From a checkpoint of a small transformer trained on Wikipedia.
Size: 9 layers, width 192, 4 heads of 32, MLP 768 ReLU, 4M parameters.
Architecture: LayerNorm before each block, learned positions, biases, tied embeddings.
Training: a variant of Adam for these matrices, 123M tokens, 7665 steps.
Each number is 128 + 32 x the weight over its row's rms, rounded and kept within 0 to 255. Layers, rows and columns count from 0. The size above them is the row's rms in percent of the matrix's.

# layer 6 MLP up, 768x192, rms 0.107, rows 0-35, columns 0-191
size [ 95 102 102  86 100 112 104  60  99  80  95 112  37  96 102  96 106  96 108  35 109  99 110 115 106 108  94  89  99  96 117 104 100 101 101  92]
[[134 117  74 116 174  83 142 117  92 166 101 130 112 129 101 129 134 141  91 165 112 177 133  85 118 176 137  99 124 121 166 116  78 181 171 131 191 140 115  64 108  64 133 118 135 147 182  93  79 131 150 139 199 117 151  80 121 116 125 115 103 142 183 130 119 169 107 125 101 118 119  90 186 127  95 151  90 148 155 155 117 136 177 158  80 107 147 121  82 127 161 107 106 122  83 108 101 111 165  76 124 125 163  68 118 190 128  90 123 141 103 125 112  67 129 149 131 121 106  96 113  66 194 146 144 181 158 104 129 168  46  87  96 138 146 112 121  77 165 121  72 131 161  88  97 127 122 145 117 146 103 154  99  92 134 169 180 144 107 106 147 156 117 181 139 150 110  96 162  86 102  78  75 146 131 163 136 107 103 115 161  57 197 138  84  86 152 174 142 105 171 103]
 [ 92 132  99 155 104 119 180 106 135 142  52  99  71  80 172 109 113  79 180  68 116  57 131 114 175  65  94 129 128  58 184  98  85 101  88 136 117 161 104 107  98 163 103 145  54 118 116 100 122  59 151 147  83 156 155 107  92 149 175 104 126 127  91  97 124  98 137  87 116 136 134 148  56 116 170 126 154 111 107 139 114  97  56 154 150  85  69 139 152  41 137 104 142 140  69 147 120 134 158 153 189 176 117 139 117 121 118 117 153 142 152 113 125 113 151 173  83 152 143 150 145 124 163 137 105 130 160 145 141 116  97 129 131 152 126 131 164  78 133 142 114 143 107 115  93 164  89  67 129 150 153 153 140 157 190 141 189 133 117  80 109  86 145 109 150 138 100 108 167  92 125 151 142 177 157 117 178 133 142 150 162 123  67 146  96 152 148 174 150 140 173 140]
 [153 131 136 135 129 139 125  90 111 134 117  95 149 121  92 114  82  68 139 142 158 159 161  80 141 139  80 163  94 138 146 101 147 108 125 113 122 151 156 171 217  97 153 117 137 151  90 169 124 156 138  60 136 147 145 158 125 134 158  37 147 145 130 154 116 104 158 102 130 122 187 139  67 118 118 174 112 148 104 108 109 151 142 149  95 118 161 165 143 131  78 141 142 104 155  97 131  94 164 163 147 162 113 137 106 150 176 116 115 134 154 102 110 102 134 218 115 143 166 104  82 159 167 155 120 123 117  49 119 147 137  77 165 144  79 142 138  97 117 115  99 186 103 104 104 147 175 172 177 114 107 109  56 137 136 101 109 115 139 104 167  89 101 171  33 114  66 155 196 127 100 133  66 113 170 129 148 106  79 141 104 127  88 113 133 115 209 109 123  73  91  83]
 [ 97 142 112  77 174 132 146 142 111  74 152 142 103  84 169  96 123  80 112 149  85 178 150 155 160 106 113 192 120 181 139  70 131 161 150 134 169 130 119 144 135 116 113 150 122  66 107 145 122  86 165 116 156 152 108 128 167 110 113 109 113 146 137 145  74 123 175 114 124 137 166  78 128 103  97 126 106  98 130 125  51 160 150 137 172 133 153 113  46 121 135 114 143  84 111  86  81  87 179 144 121 147  67  87 105 168  83 100  94 109  81 147 132  46 124 140 116 157 106 107 113 132 160 149 180 146 116  81 130 171 149 101 116 155 124 129 165 136  91 119  75 197  96 130 142  72 159 103  81 181 118 136  91 140 137 101 133 119 117 161 128  95 129 140  94 134  75 150  93  79 107 125 140 180 102 154 174 141  97 108 141 116  31 122 138  98 173 179 100  76 186  84]
 [154 115 115 135 165 120 121 114  77 135 102 124  94 102 178 109 142 103 131 138 108  85 193 149 129  84 101 139 174 120 165 107 123 115 143 116 189 138  92 117 143  65 112 169 104  97 134 163  83 128  88  82 162 122 167  83  76 114 100 166 124  80 159 124 121  90 191 110  56 118 111 148 110 127 154 126  35 121 149 122  83 139 147  92 161  72 110 101 142 168 114 121 174 188  81 115 131 117 166 120 163 181  98  93  95 113  81 112 119 122 117 144  88 110 127 135 128 173  73 110  99  69 160 147 126  88 135 145 171 128 112 135 117 170 131 165  88 109 148 149  99 153 126 100 121 133 117 133 135 192 137 124  82 183 111 129 127 143 160 125 122  89 194 112 125 140  80 109 136 138  95 127 113 139 219 154 131 157  72 233 177 143 137  99 169 140 130 179  79 130 101  85]
 [140  86 168 121 117  83 119  74 121 143 161 106 144 108  90 158 112 142 131 179 107 111 118 182 183 181 111 194 145 116 133 144 107 125 104 141  80  73 116 154 129 153 116 158  39 158  83 111 138 169 134 112 130 167 134 127 151  87 129 154 121 129  72 169 117 126 148  93 118  71 163 162 108  68 126 110  77  84  92 123 118 125 175 142 175 116 171  97 196  99 105 147  93  93 165 209 170 113 145 116 124  85 152 101 148 160 167  51 109 217 148 104  73 132 142 118 102  69 123 171 124 150 106 106 169 100 163 109 143 134 128 117 129 157 111 130 180 111 100 120 136 174  41 112 165 129 129 128  72  52 117 113 115 174 133 114 134 136 151  75 150 182 122 170 111  91 134 148 128 173 167 135  98  87  80 130 137 116 128 145 136 121 107 155  87 133 129 152 132 137 132  96]
 [177 121 139 120 153  88 174 107 155 139 112 128 115  77 140 190 134 175 152  97 116 116  96 162 168 129 109 119 172 181 144  89 121 153 121 128  96  85  66 175 158 156 196 144 109  78  72 164 120 176 158 108 150 160 124 145  94  67 145 141 167 125 147 132 126  36 182  83  86  99 175 116  87  98 134 104 101 106 130 144 154 142 136 139 188 111 103 133 142  96  62 125 143  87 103  98 114 166 134 131 122 179 104  87  91 110 122  96 132 185 134 118 127 149 139 115 154 122  67 129 118 138  66 144 127 191 124 150 109  97 137 149 123 202 203  98  84 149 115 103 128 131 108 135 152 137 117 136 153 197 127 121  97 166 168 121 119 100 148  81  98  78 132 103 161 134  39 139 130 152 120 130 145 138 143 122 167 100  87 204 131  94 125 158 127 162 113 155  71 102 102  83]
 [169 144  73 100 192 112 137  67  78 139  97  75 144 165 149 155 119 101 150 180  80 150 156 153 128 130 141 170 167  70 134 139 128 195 127  92 117 103  93  87 209 115 176  79  70 196 156 153  72  72 184 175 127 127  90 143 145 129 134 188 135 131  54 103  97 110 148 107  73 127 143 106 125  91 101 148 119 113 155 139 108 161  85 130 116 107 168 114 136 108 136 123 155  92 113  83 129  95 148 122 155 119  80  57  96 162 148 107 136 147 142 169 103  70 121 138 135 105 107 167 111 178 141 151 117 116 143 105 139 123 130 100  89 161 152 100 136 102  74 115 103 145  79 180 128 181  94 168 129 178 181  78 131  83 143 132 144  80 128  96 108 162 136  95 125 122 120 172 190 162 156  87  76 115 112 129 118 117 171 168 132 161 159 104 129 137 130 141 119  78 113 126]
 [167 108 134 176  88  86  97 134 122 122 147 109  54 143 188 185 133 161 196  94  95  72  95 166 163 188 130 120  80 124 136 156 156 126 113 101 138 160 129 149 129 132 171 103 113 162  86  68  77 133 187 173 191  92 164 111 113 163 112 119 106 136 166 132  76 121  98 112 147 105  88 124 122 124 135 104 148 156 104 184 124 154 109 120 118 118 154  83 138 131 132 107  97 193  96 140 113 124 147 108 139  99 146 119 136 119 141 132 139 135 129 120 108 121  74 119 153 174 140 108 147 164  80 185 113 127 114 182  38 142 147  91 126  76 121 139 136  99 119  37 114 110  67  76 110 107 127  89 145  97 128 102 151  60 167 101 182 125 126 101  91  94 141 125 157 123 156 129 110 172 123 135 141  67 169 174  87 106 165  96  96 119 116 102 117  97 195  80 148  71 169 142]
 [117 124  66 162 155 136 161 116  69  82 115  98 106  96 200 169 141 110 150 142 112 165 141 123  80 114 118 144 108 168 115 164 134 148  89  97 149 154 170 152 159 102 222 113 150 141 142 114 109 140 137 178 142 107 171  54 134 126 153 228 144  98  70 108  77 158 131 112 117  92 145  66 136 111 113  92  95  94 163 126 136 159 119 109 118 170 178 115 128 143 150  68 177 137 137 123 107 105 154 126 156 163 138 104  90 119 134 133 152 118 135 124  26 108  96 128 165 137 110 126 204 163 126 136 165 126  68  94  63 111 136  74 133 174 106 145 125 121  76  62 185 163 103 124  64  99 100 148 103 157  93  82  89 180 190 139 121 119 136 129  76  86  96 150 135 100 149 143 152 108 118 138  98 125  82 155 135 127 106 141 129 129 149 145 142 107 132 108 140  90 134  99]
 [155 140 125 136 115  77 122 123 105 131 159  83  76  72 129 200 127 123 120 100 142 158  81 185 154 116  33 140  96 155 118 127  78 157 138  62 155 203 146 169 146  62 173  95 130  56  82 138 113 166 125  93 100 135 187 145 143 135  97 118 184 116 127  66 116 154 181 117 100 115 165 103 170  96 141 121  89 144 200 106 152 127 145 168 141 115 122  84 127  95  84  96  99 195 185 160 103 157 155 135 114 153 144 155  70 123 188 115 115 108 194 128  95  85  77 118 116 197 140 163 101 102 110 114 137 114 168  96  90 154  89  97 127 178 117 112 147  77 101 146 152 169 170 127 162 136 133 119 137 145 112 128  82 126  84 181 126  97 108 103 184  98 112 130 112  93 162 150 150 126 140 125 121 134 133 165  92 133 106 133 101  97 106 137 143 127 123 128  83 137  97 118]
 [111 142  79  81 181 134 201  88 130  99 141 119 125  74 174 146 103 135 156 118 107 120 200 116 140  96  79 142  91 152 119 147  51  87 121 213 126  78 134 171 212 144 113 115  89 125 117 111 137 132 111  75 135  87 167  98 136 133 136 143 112 128 134 192  29  77 164 117 126 149 187 143 180 125 149 147 156  75 114 145 143 191 138 133  90 120  86 164  87 102 118  80 137  97 108 128  97 113 159  82  96  82  82 102 151 173 130 120  86 115 125  96 106  87 128 105 123  82 139 110 103 126 111  94 179 115 195 167 115 160 110 115 121 109 113 187 167 105 110 134  91 115 109 128 120 117 111 138 139 125 133 118 117  71 125 128 133 172 156  97 124 130 205 167 124 149 110 130 124 115 120  77 132 140 126 148 125 144  42 108 159 161 167 120 162  67 136 106 141  95 135 130]
 [185 115 135 120 129 122 107 172 118  97 129  81 110  57 123 212 120 123 176 180 109 120 103 130 149 154 118 175 118 180 171 139 137 164 154 141 148 152 128 148 133 155 122 118  64  89  90  83  85 114 141 148 154 134 160 104 165  90 161 152 179  86 149 117  63  96 116  28  44  82 114 176  92  80  86 126 106  86 129 170 124 118 130 130  96 103 178  81 158  80 135 110 107 118  62 119 106 156 205 113 123 148  93 110  75 136 102 122  96 130 108 120 118 173 134 129 194 146 132  94 119 137 116 143 219 123 156 117  98 129 113  94  98 133 137 165 132  83  79 129 127 188 118 108  86  95 144 158 113 122 115 122  94 145 145 146 155 144 108 129  90 137 137  85 153 143  89 146 150  81  79  93 142 120 165 189 133 145 111 174 124 134 126 157 118  87 124 103  67 145 110 124]
 [119 118 141  89 125 158 127  88 145 157 131  92 126 113 104 133  64  99 151 169 132 101 135 162 139  91 148 127 133 160 171 118 106  51 151 103  54 182  99 128 108 128 138 104 150  72 131 107 155 165 164 133 132 102 170  80 147 127 156 144 110  88 139 172 145 150 119 115 106  90 116  89 143 128  63  98 101 122 166 108  81 108 171 137 106  91 143 120 146 134 153  75  62  83 129  99  62 139 155 151 105 218 134 190 136  92 167  80  79 150 130 115 150 145 134 153 169 124 119 127  88 169  74 109 202 105 138 114 132 181 190 115 101 143 143 147 133  70  60 169 134 187 100 141 112 117 138  88 108 138 141 136 136 143 170 112 134 106 117 143  98 119 105 152  85  78  76  86  99 126 129 177 147 152 115 189 131 115  98 163 122 210 127 135 152 116 160 171 132 149  97  58]
 [110 169 183 211 131 109 177 153 111  16 134 145 120  93 131 128 121  48 164 143  80 189 133 139 114 158 145 194 181 101 190 147 141 119 144 125 118 149 144 186 171  83 160 105 129 183 125 120 112  73 193 152 102 111 130 125 115 149 172 141 117 119 134 111 125 162  98 104  99 134 152 115  58  65  81  99 115  97  98 113 164 117 104 101  71 128  99  63  98 157 135  94 159 155  95 161 147 119 149 120 112 104  64  95  54  80 126  96 148 120 190  87 140  99 105 165 139  84 158  81 156 161  79 142  90 135 145 134 135  72 114 139 104 157 151 117 173 147 129 134 118 103 114 129 145 159 132 135 128 147  95  90 142 101 164  74 122 123 101 129  95 153 113 107 125  78 141 123 155 138 119 140  81 152 111 143 108 104 120 148 182  87 118 160 172 100 174 127 127 148 118 135]
 [ 99 123  82 100 182 130  91 128 194 112  65 149 142  80 163 146  75 175 125 101  80 142 155 138 150  78 107 136 121 140 144  96  74 164  71 155 150  96 160 153 135 121 118 118  68 106  59 162 105  92 217 154 214 168 122 133 148 118 153 198  91 150 112 146 103  70 158 104 125 107 131 120 150 128 135 113 122 130 123 121 160 107  98  93 161  78 105 137  82 145 169 108  96  85  96 108 113 125 142 141 180 155 129 125 143 107 131 119 179 108 131 109 106 154 169  91 144 173 201 119 128 117 131 165 167  75  87 109 119 167 128 106 148 142 151 151 108 125 161  99  86 111 154 135 115 156 106 139  80 117 101 155 164 179 149  40 175 105 110  82  87 102 196 117 140 122  93 191 159  99  89  68 110 120 153 126 126 140 137 140 133 113 130 197 157 126 132 112 157 103 152 123]
 [173 123 106 149 140 193 149 169 110 105  95 135 166 105 105 148 136  93  99 140 117 151 147 128 101 176 112 159 147 133 118 102 119  94 144 148 164 159 172 127 152 118 134 107  94 167 166  90  87 125 179 113 101 181 100 140 136 113 129 114 149 112 160 196 115 152  74 125 120  76 103  55  95 128 112 135  56  93  80 184 111 143 151  65  68 109 119 144 166 139 136  89 157  65 103 174 112 123 152  73 146 179 132 126  83 108 183 128 132  82  99 117 138 118 142 149  95 112 130 172 184 156 166 113 122 120 138 119 149  86 111  93 120 118 165 112 132 151  96  69 107  72  91  95 118 138 125 159 110 157 104  70  71 107 128 131 144 175 128 126 110 165 176 121 125 142 123 144 121 171 166 137 179 181 161 130 172 115 102  94 167  58 188  72 147  47 181 114 135 107  76 145]
 [131  97 121 155 158  61 115  66 117 100  87  89  99 126 162 160 111 138 101 148 180  93 153 156 107  82 130 161 145 122 182 149 141 109 119 156 152  81 160  75 137 108 220 127  91  76 121 138  75 105  96 153  80 117 105  78 109 105 123 167 140  92 136 158 106 114 114 127 111  85 119 106  95  85 128 123 118 136 225 141 129 143 191  69 170  95 121 106 170 101 126 101 113 146 117 112  96 131 163 116 170 214 133 127 121  79 139 121 128 113 145 137 123 114 223 167 159 168 107 195 109 167 145 157 145 134 112 161 129 158 138  73 125 111 169 153 133  65  81 108 199 104  93  76 104 153 142  96 128 150 117 120 114 107 167 163 102 134 162 131  99 147 108 115 141 111 152 135 114 172 147 129 156  84 160 190 129 191 110 102 116 128  83 137 138 126 131 187 114  89 154 161]
 [151  89 169 140  98  80 107 163 129 138 129  89 136 150 109 112 113 112 143 110 155  65 134 138 130 162  78  89 105 113 145 106 113 114 132 132 204 165 122 148 129 147 188 126 143 132 134  88 104  99 100  89 116  82 164  97 134 170 117 121  73 140 187 161  91 169 138 103 105 109 149 137 102 122 149 101 170 175  85 141 133 173  52 126 141  90 141 112  87  85 125 118  93 148 133 118 156 166 152  95 136 184 141  45 111 152  95  66  51 180 120 115 140 114  96 134 125 143 182  93 163 115 111 192 133 195 180  63 120 170 144 150  52  98 167 151 178 135 138 117 112  72 119 103 139  86  73 124 160 123 128 107 160 100 126 131 163 145 112 120  44 122 125 129 150 103 108 156 119 148 120 137 151 165 172 164 133 149 114 135  86 135  75 163 122 132 103 172  78  75 112 176]
 [105  85 112 149 101  88 137 161 105  99 116 117 115  89 133 196 112 126 139 130 122  99 118 118  83 159  50 244 154 188 121 110 109 138 151 134  87 105 182 216 144 151 159 109 111 167 185 157  56  94 159  89 136 115 177  86 117  93 177 150 134 124 102  97  67 148  89  58  68 150 129 110 104  86 126 109  87 137 113 121 117  95 107  85  97 134 107 153 175  98 145  69 122  76 130 132 136  97 198 116 164 155  97 106 123 145 160 122 119 154  98  54 120  96 101 121 155 120 105 166 143  98  99 156 150 155 123 152  56  83  99  97 153  93 157 142  90  89 140 110 169 129 100 119 126 131  92 119 157 132 143 118 127 109 204 139 160 159 159 115 113  68 133 134 113 118 128 136 133 150 117  86 174 109 114 175 103 108 106 136 151 114 114 132 105 103 102 149 105 130  93 178]
 [159  73 101 163  76  98 139 140 131 145 119  86  63 100 177 149 100 147 138 168 200 108 120 163 147  75 125 132 117 120  76 153 159 114 126 131 186 101 183 115 129 134 121 164 148 119 184  89 107 144 155  90 161  99  95 111  98  87 178 118  96 100 129 156  78  60  97 130 129 121  91 115 145  66 124 138  91 114 173 151  82 195 128 118  76  71 116 123  95 117 126  48 132 176 122 124  95 140 147  64 142 126 130 138 148 128 108 121  79 139 163  98  79 127 172 164 169 158 162 200  81 134 155 131 177 175 111 106 145  77  87 131 131 123 194 102 114  51 133 130 182 107 124  93 115 121 127  98 108 104 103 135 129 101 148 113 129 197 147 153 127 111 114 161 114 142 146 165 168 108  98 149 133  89 121 157 151 123 126  90 126  53 114 159 148  75 135 100 146 173 136  89]
 [154 160  98 223 138 142 144 152 130 129 121  57 100 110 162 145  80 125 151 128 131 155 105 226 113 136  90 113 157 114 122 156 124 139  76  87 151 156 121 167 104  93 125   1 107  75 143  95  96  97 154  97  85 143 114 134  63  98 115 165  82 128 135 117  84  80 207  96 124 125  76 147  42 132 136 139 111  83 107 128 153  73 118 155 143 101 103 155  91 123 133  88 134 141 136 131  93 146 177 175 100 140 139  75 126  89 195 145 164 156 142 124 122 117 112  77  82 149 167 100 107 137 119 134 136 108 158 179  97 103  35 144 106 154 118 140 121 129  99 109 166 106 113 114 132 116 135 139 174 117 142 118 179 128 111 146 108 123  88 135 143 157 144 141 123  70 130 139 101  91 165  96 155 119 178 133 159 173  89 140 119 133 122 116 138  85 115 173 134 135  82 133]
 [109 182 167  74 128  90 168 140 138 132 141  86 137  77 120 185  84 138 177 145  99 120 167 124  84 159 103 175 131 117  62 100  64 171 117 140  80  99 129 154  75 111 135  75 122 133 137  96 144 151 215 123 185 144 119 132  63 152  99  89 130 125 109 178 143 147 135  95 106 101 137 146 171 116  84  65  97  90 130 142 153 144 110 168 155 129 121 175 167  78 172 118 139 112 114 148  96 140 157 117 119 123 123  97 141 151  99  88  79 152 110 136 152  65  98  82  87 142 181  72 144 114  97 135 149 155 121 130 119 103 165 126  80 152 171 174 157 140 116 116 150 156  62 143 125 112 124 136 120 173 141  94  93 142 170  99 136  91 109 135  26 115 196 118 154 162 102 121 171 116 118 151 118 155 111 122 186 151 137 180 149 183 157 139  98  96  82 133 145  86 153 102]
 [114 171 109 123 117  15 166 172 155  78 183 125  92  95 113 116 132 146 139 128 118 111  46 130 115 109 111 171  88 152  89 140 143 178 133 173 139 152 125 116 143 190 138 147  70 130 117 105 113 115 184 116 111  96 121 129  95 146  74 190 130  91 147 174 133  90 103 101 125 101 111 199 133 124 111  77 100 103 116 128 122 151 116 118 170  91 153 134 145  93 121  96 176 142 119 119  83 155 153  46  99  94 127 122 113 113 119  88  88 174 117 100 101 175  80 116 127 153 134 140 119 143 148 209 146 116 185  92 144 128 139 150 108 132 105 110 101 119 156 160 119 131 149 118 156 105  98 122 205 123 156  99  80 120 148 115 141  95  58 149 137 111 161 188 146 141 174 108 184 164 124 105  98 113 126 137  75 131 132 216 126  94  99 182  95  89 134  62 129 156 141 118]
 [112 127 103 107 122 127 108 157 137  71 126 103  85 118 161 121 161  98 105 115 126 145 128 115 102 169 171 150 139 127 125 164 103 127 163 103 120 153 120 148 154  91 167 130 137 106 106 149 148  83 133 164 156  89 134  89 149 140 119 196 129 160 104 206  96 156 125 110 102  80 132  87 158  93 145 111 102 124  74 252 154 190 100 132 138 142 167 107 146  99 136 110 140 112 100 159  69  89 158  36 133 142 154 126 147 123 135  81 103 124 156 142 136  66  75 175 160 143  92 148 108 113  67 142 122 127 158  94 139 102 106 126 127 100 169  95 107  98  79  57 170 150  78 113 129 166 127 114  64 112 139  95  83 191 134 184 115 100 151 110  91  81 124 243 122 112 112 174 151 105 136 157 150 123 127 140  65 115 140 120 159 124 116 119 104 135 162 154 105  74 117 146]
 [130 147 131 139 123 110 129  95  53 125  69 122  85 153 189 126 139 142 137 165 183 161 127 186 147 123 123 101 100 126 108 103 140 180 145 133 132 126 143 136 156 117 152  90 141  95 129 120  72 139 162 129  75 127 131  69 113 157 129 184 114 109 146 168  96 106 141 114  87  74 128  78 129  73 178  95  97 105 173 146 115 115 109  50 140 179 119 117 120 152 151 121 106 146 122  75 173  94 144 180  49 184 132 125 104 154 131 122 141 110 134 130 168  70 141 104 136 197 107 131 124 161  25 193 114 112 110 123  70 103 157 126 157 110 144 185 117  86  86 110 136 130  78 174 168 144 117 132 106 182 133 143 102 204 150  84 133  87 170 111  90 103 159 133 118 131  84 103 118 189 131 154 161 124 106 142 123 197 131 140  70 113 145 148 170 104 152 130 105  86 128 124]
 [ 86 153 124 168 161 111 155 115  73 176 132 135 156 136 137 183 109 134 107 174 199 129 130 101 137 165 107 187  79 150 102  69 126  90 154 135 110 147 149 127 161  84 147 177 127  68 130  69 161 155 156 152  97  70 145 129 102 101 155 116 165 136 125  63 110 117 105 122 110 120 133 128 142 142 125  86 116 135  79 139 102 125 139 173 158  96 132  91 177 106 182 138 191  95 177 173  84 107 158 109  94 160 175 133  72 155 138 138 100 141 166  90 103 123 125 111 137  68 133 119 142  87 114 128 153  67 114 125  49 150 113 174 101 130  97 153  82  71 156 147 106  87  78 185  91  92  82 179 124 134  57 143  77 111 124  70 146 117 158 115  87 154 121 144 155 122 109 138 100 117 112  58 162 116 162 132 122 145  96 144 153 146 113 214 137 122 146 158  93 124 118  87]
 [149 102  94  60 110 133 117 143 133 148 137 152  78 128  71 201 155 123 180 126  96 121 104  98 114 179 100 126 151 130 160 150 155 159  85 176  70  93 183 128 172 150 136 133 106  48 140 117 151 144 127 156 120 198 143 115 106 102  93 141 140 146 147 148  65  94 133 113 147  53 126 133 145  90 137  65  86 145 150 154 115 127 134 168 175 135 136 131 199 151 115  61 127 106 131 158  86 126 148  72 127  81 149  73  79  49 108 122 111 117 178 126 101 157 102 108 147 139 110 116 137  53 103 147 118 120 141 118 113 163 145 146 145 136 144 107 134 126 148 122 159 158 137 139 109 124  79 128  78 175 147 172 144 136 119 109 158 118 139 108 156  76 145 119 100 166 152  78 173 132  94  97 114 126 140 100 100  69 132 224 151  87 176 140  65 151  90 192 143 135 121 161]
 [173 112 105  95 166 116  81 157 172 137 112  77  89 100 164 133 105 150 168 113  99 130 161  84 141 127 121 116 133 166 186 110  98 134  78 106 156 130 156 138 151 175 126  76 144 189 138 108 155 147 139 112 161 120 161 156 138  63  94 141 129  56  76 125  96  63  87  78 131 147  69 156  87  80 117 145 155 144 138 169 138 137 138 135 144  89 116 140 127  51 144  70  97 115 109  81  78 160 156 123 112 171 111 108 144 121 152 148 129 171 109  37  75 145 138 108 122  79  96 168 129 139 140 132  68 138 100 158 183  85 121 156 119 140 185  70 125 121 106 124 101 135 166  92 122 131  91 155 136 104 137  77 119 115  88 115 190 120 139 135 116 174 126 122 136 172 139 151 162 151 193 119 178 122 119 144 172  63  92  71 102 112 113 176 155 101 166  80 120 127 165  98]
 [ 99 112  78 100 111 106 123  79 128 140  95 110 136 117  94 203 104  99 140  93 137 136 136 120 107 149 171 161 121 115 124 138 124 190 152 125 180 133 149 168 145 175 197  74 104 143  76 114  58 195  99 171 127  72 136 109 122  94 128 170 112  84  79 141 141  65 184  68  77 105  90 125 153 112 121 118 110  94 130 129 133 122 148 157 132 137 106  96 121 143 117 100 141 121 143 146 120  97 154  83 105 127 149  52 126 146 131 125 170 140 132  50  71 116 124 108 152  74  85 122 129 125 146 117 182 108 135 149 136  69  96 104 152 183 147 117 104 130  77  95 181  90 120  63  96 187  90 118 104  96 120 189 110 167 124 181 197 145 129 148 111 128 127 179 158 116 138 170 189 133 115 113 151 122 164 121  76 183 111  97 143 114 148 177 144 128 104 149 160 169 130 172]
 [130  85 146 116  76  67  97  49 125  70 106 140  84 103 144 169  84 150 105 179 134  95 177 148  64 111 126 138 133 100 163 113 145 148 108 110 150  26 171 155 155 151 135 124 119 152 146 103 126 174 107 153 131 103 133  81 113 128  74  95  73 120 108 160 104 119 144  92  89 127 169 104 100 162 166 125 106  84 160 107  66 152 113 118 135 130 110  99 225 116 141 147 188  82 140 149 129  81 147 120  93 179 177 105 141 151 112 126 150 170 177 133 102 139 114 127 115 158 108 109 106  80 141 164 155 171 124 104  94 129  97 108 135 179 209 151 100  84 134 148 180 145 166  85 106 148 123 104 151 148 143 103 132 187 215 114 205 127 122 130 159  81 134 166 156 104 128 120 165 105 141 148 125 171 158 108 144 121 105 118 185 144 177 144 134 126 107 157 122 110 126 131]
 [116  66 162 203 189 124 145 149  98 154  53 148  80  63 102 163 121 115 200 117 217  95  78 174 141 131  92 165  62 115  98  95 110 103 128 154 139 149 138  58 118 108 155 117 100 107  98 136 155 126  96 152 125 170 140 126 161 122 109 185  78 108 116 125  78 107 115 112 117 139 156 182 166 109 112  94 107 135 123 186 111 147 101 143 136 149 132 115 164  87  69 123 125 148 105 101 142 172 162 163 143  78 117 106 126 146 141 132  67 132 136 100  86 185 135  81 177 200  78 122 108 150 135 123 172 142  92 151 115 109  72 147 165 146 178 157 111  81 160 134 160 168 109 168 107  96  61 116 132 163 133 145 139  77 159 128  94 138 164 119  88 110  88 149 118 112 125 129  95 179 110 120 160 118 123 159  91 154  62 133 152 111 108 155 108 136  78 151 122 128 113 122]
 [ 87 141  62 129 199 143 133 126  71 142  79 153 161 132 141 138 105  93 120 159 160 128 113 152 133 161 105 150 148 114 207  66 151 104 148 152 112 116 145 164 141 134 137 180 116 152 146  94 155  90  91 142 153 123 154 101  73 115 145 133  70 138 143 112 129 126 131 106  99 124 145  86  86 119 137 122 135 101  39 125 124 153  88  75 133 101  73 171 159 174  81 143 146  81 145 122 107 105 147 110 137 181 110  27 124 163  86  90 149 148 136 146 125 140 120 109  57 100 142  99  80 121 122 143  88 169 136 103 143 162 148 165  79  96 202 130 134 112 152  97 136 137 140 117 133 129  96 193 147 152  83  85 123 144 146 114 202 146 139 113 109 176 126 191 165 160  87 151  98 104 144 133 141  57 163 142 126 118  59 112 138 131  86 122 200 107 145 133 103  61 101 129]
 [119 116 147 159  99 101 141 120  98 160 168  60 129 175 124 126  58  97 134 145 159 137 115 143 161 184 144 152 184 179 173 206 112 162 121 169 161 185  73  91 113  55 164 162 138 137 152  44 128 161 131 119  75 134 141  83 145  97 111 104 140  74 159 103 167 158  52 123 128 135 123 160  86 113  74 149 119  41 104 148 125 109 132  90 137 122 137 158 119 138  98 135 124 117  79 100 102 165 166 118 115 127 181 112  98 174 164  85 166 108 127 130  66  54 140 129 116  77 132 122  81 172 140  84 161 216 195  97 160 140  88 126  80 121 158 142 143 122  95 149 124  98 109 120 122 113 119 117 114 125 109 142  97 121 135 131 164 160 132 132 107 138 121 154 140 128  95  83 129 110  62 105 150 108  82 130 122 126 109 178 147 149  76 138 158 140 137 130  87 160 146 114]
 [130 136 172 157 141 134 160 130 128  72 134  68 126  92 135  97 102  93 162 197 130 130 103 198 198 114  99 155 153 172 151  83  81 171 111 117 130 180 113 141 158 162 187 103 142  85 118 116 153 114 146 110 125 109 165 126 130 104 149  50 156 132  89 106 168 138 131 115 111 129  77 132  27  90  88 169 112 157 121  87  71 135  90 157  92 137 206  89 139  90 112 110  81  89 135 116 118 141 166 117 118 145  51  84 125 126 159 121 129  89 173 132  73  72 158 164 190 112 136 137  86 128 156 112 127 127  99 114 104 148 159 109 106 114 133 147  98  91 122  99 151 164  89 128 114 105 131  94 141 104 150  67 131 161 139 159 148 150 170  75  96 152 137 175 108 170  92 187 177  77 162 152 162 134 151 126 119  86 138  95 139 100  82 144 115 108 123 166 170 122 120  96]
 [154 127 152  84 143 133  84 135 178 129 102 120 130 109 161  80 130 132 148 144 154 164 143 130  61 119  64 155  92 117 136 165 116 100 129 102 115  99 155  96 139 124 139 111 133 134 148 162 130  82 107 143 159 156 111 151 145 134  94 132 159  78 165 116 140 122  91 119 114  97 136 109 111 107 151 100 121 105 156 129  93  84 185 122  94 121 147 101 166 143 133  93 171  96 124 102 115 109 147  82 111 133  97 161  93  84 160 136  67 112  53  77 189 187 134 124 161  92 136  76 138 117 123 131 146  81 149 161  70  94 134 113 100 142 226  83 112 194 107 110 121 157 108 195  62  93 196 106 175 121 128  96 120 138 174 129 113  89 157 158 122  97  96 134  95 135 135 144 176  90 185  72 114 129 146 114 197 105  42 182 196  83 144 151 146 170 156 140 119 161 120 147]]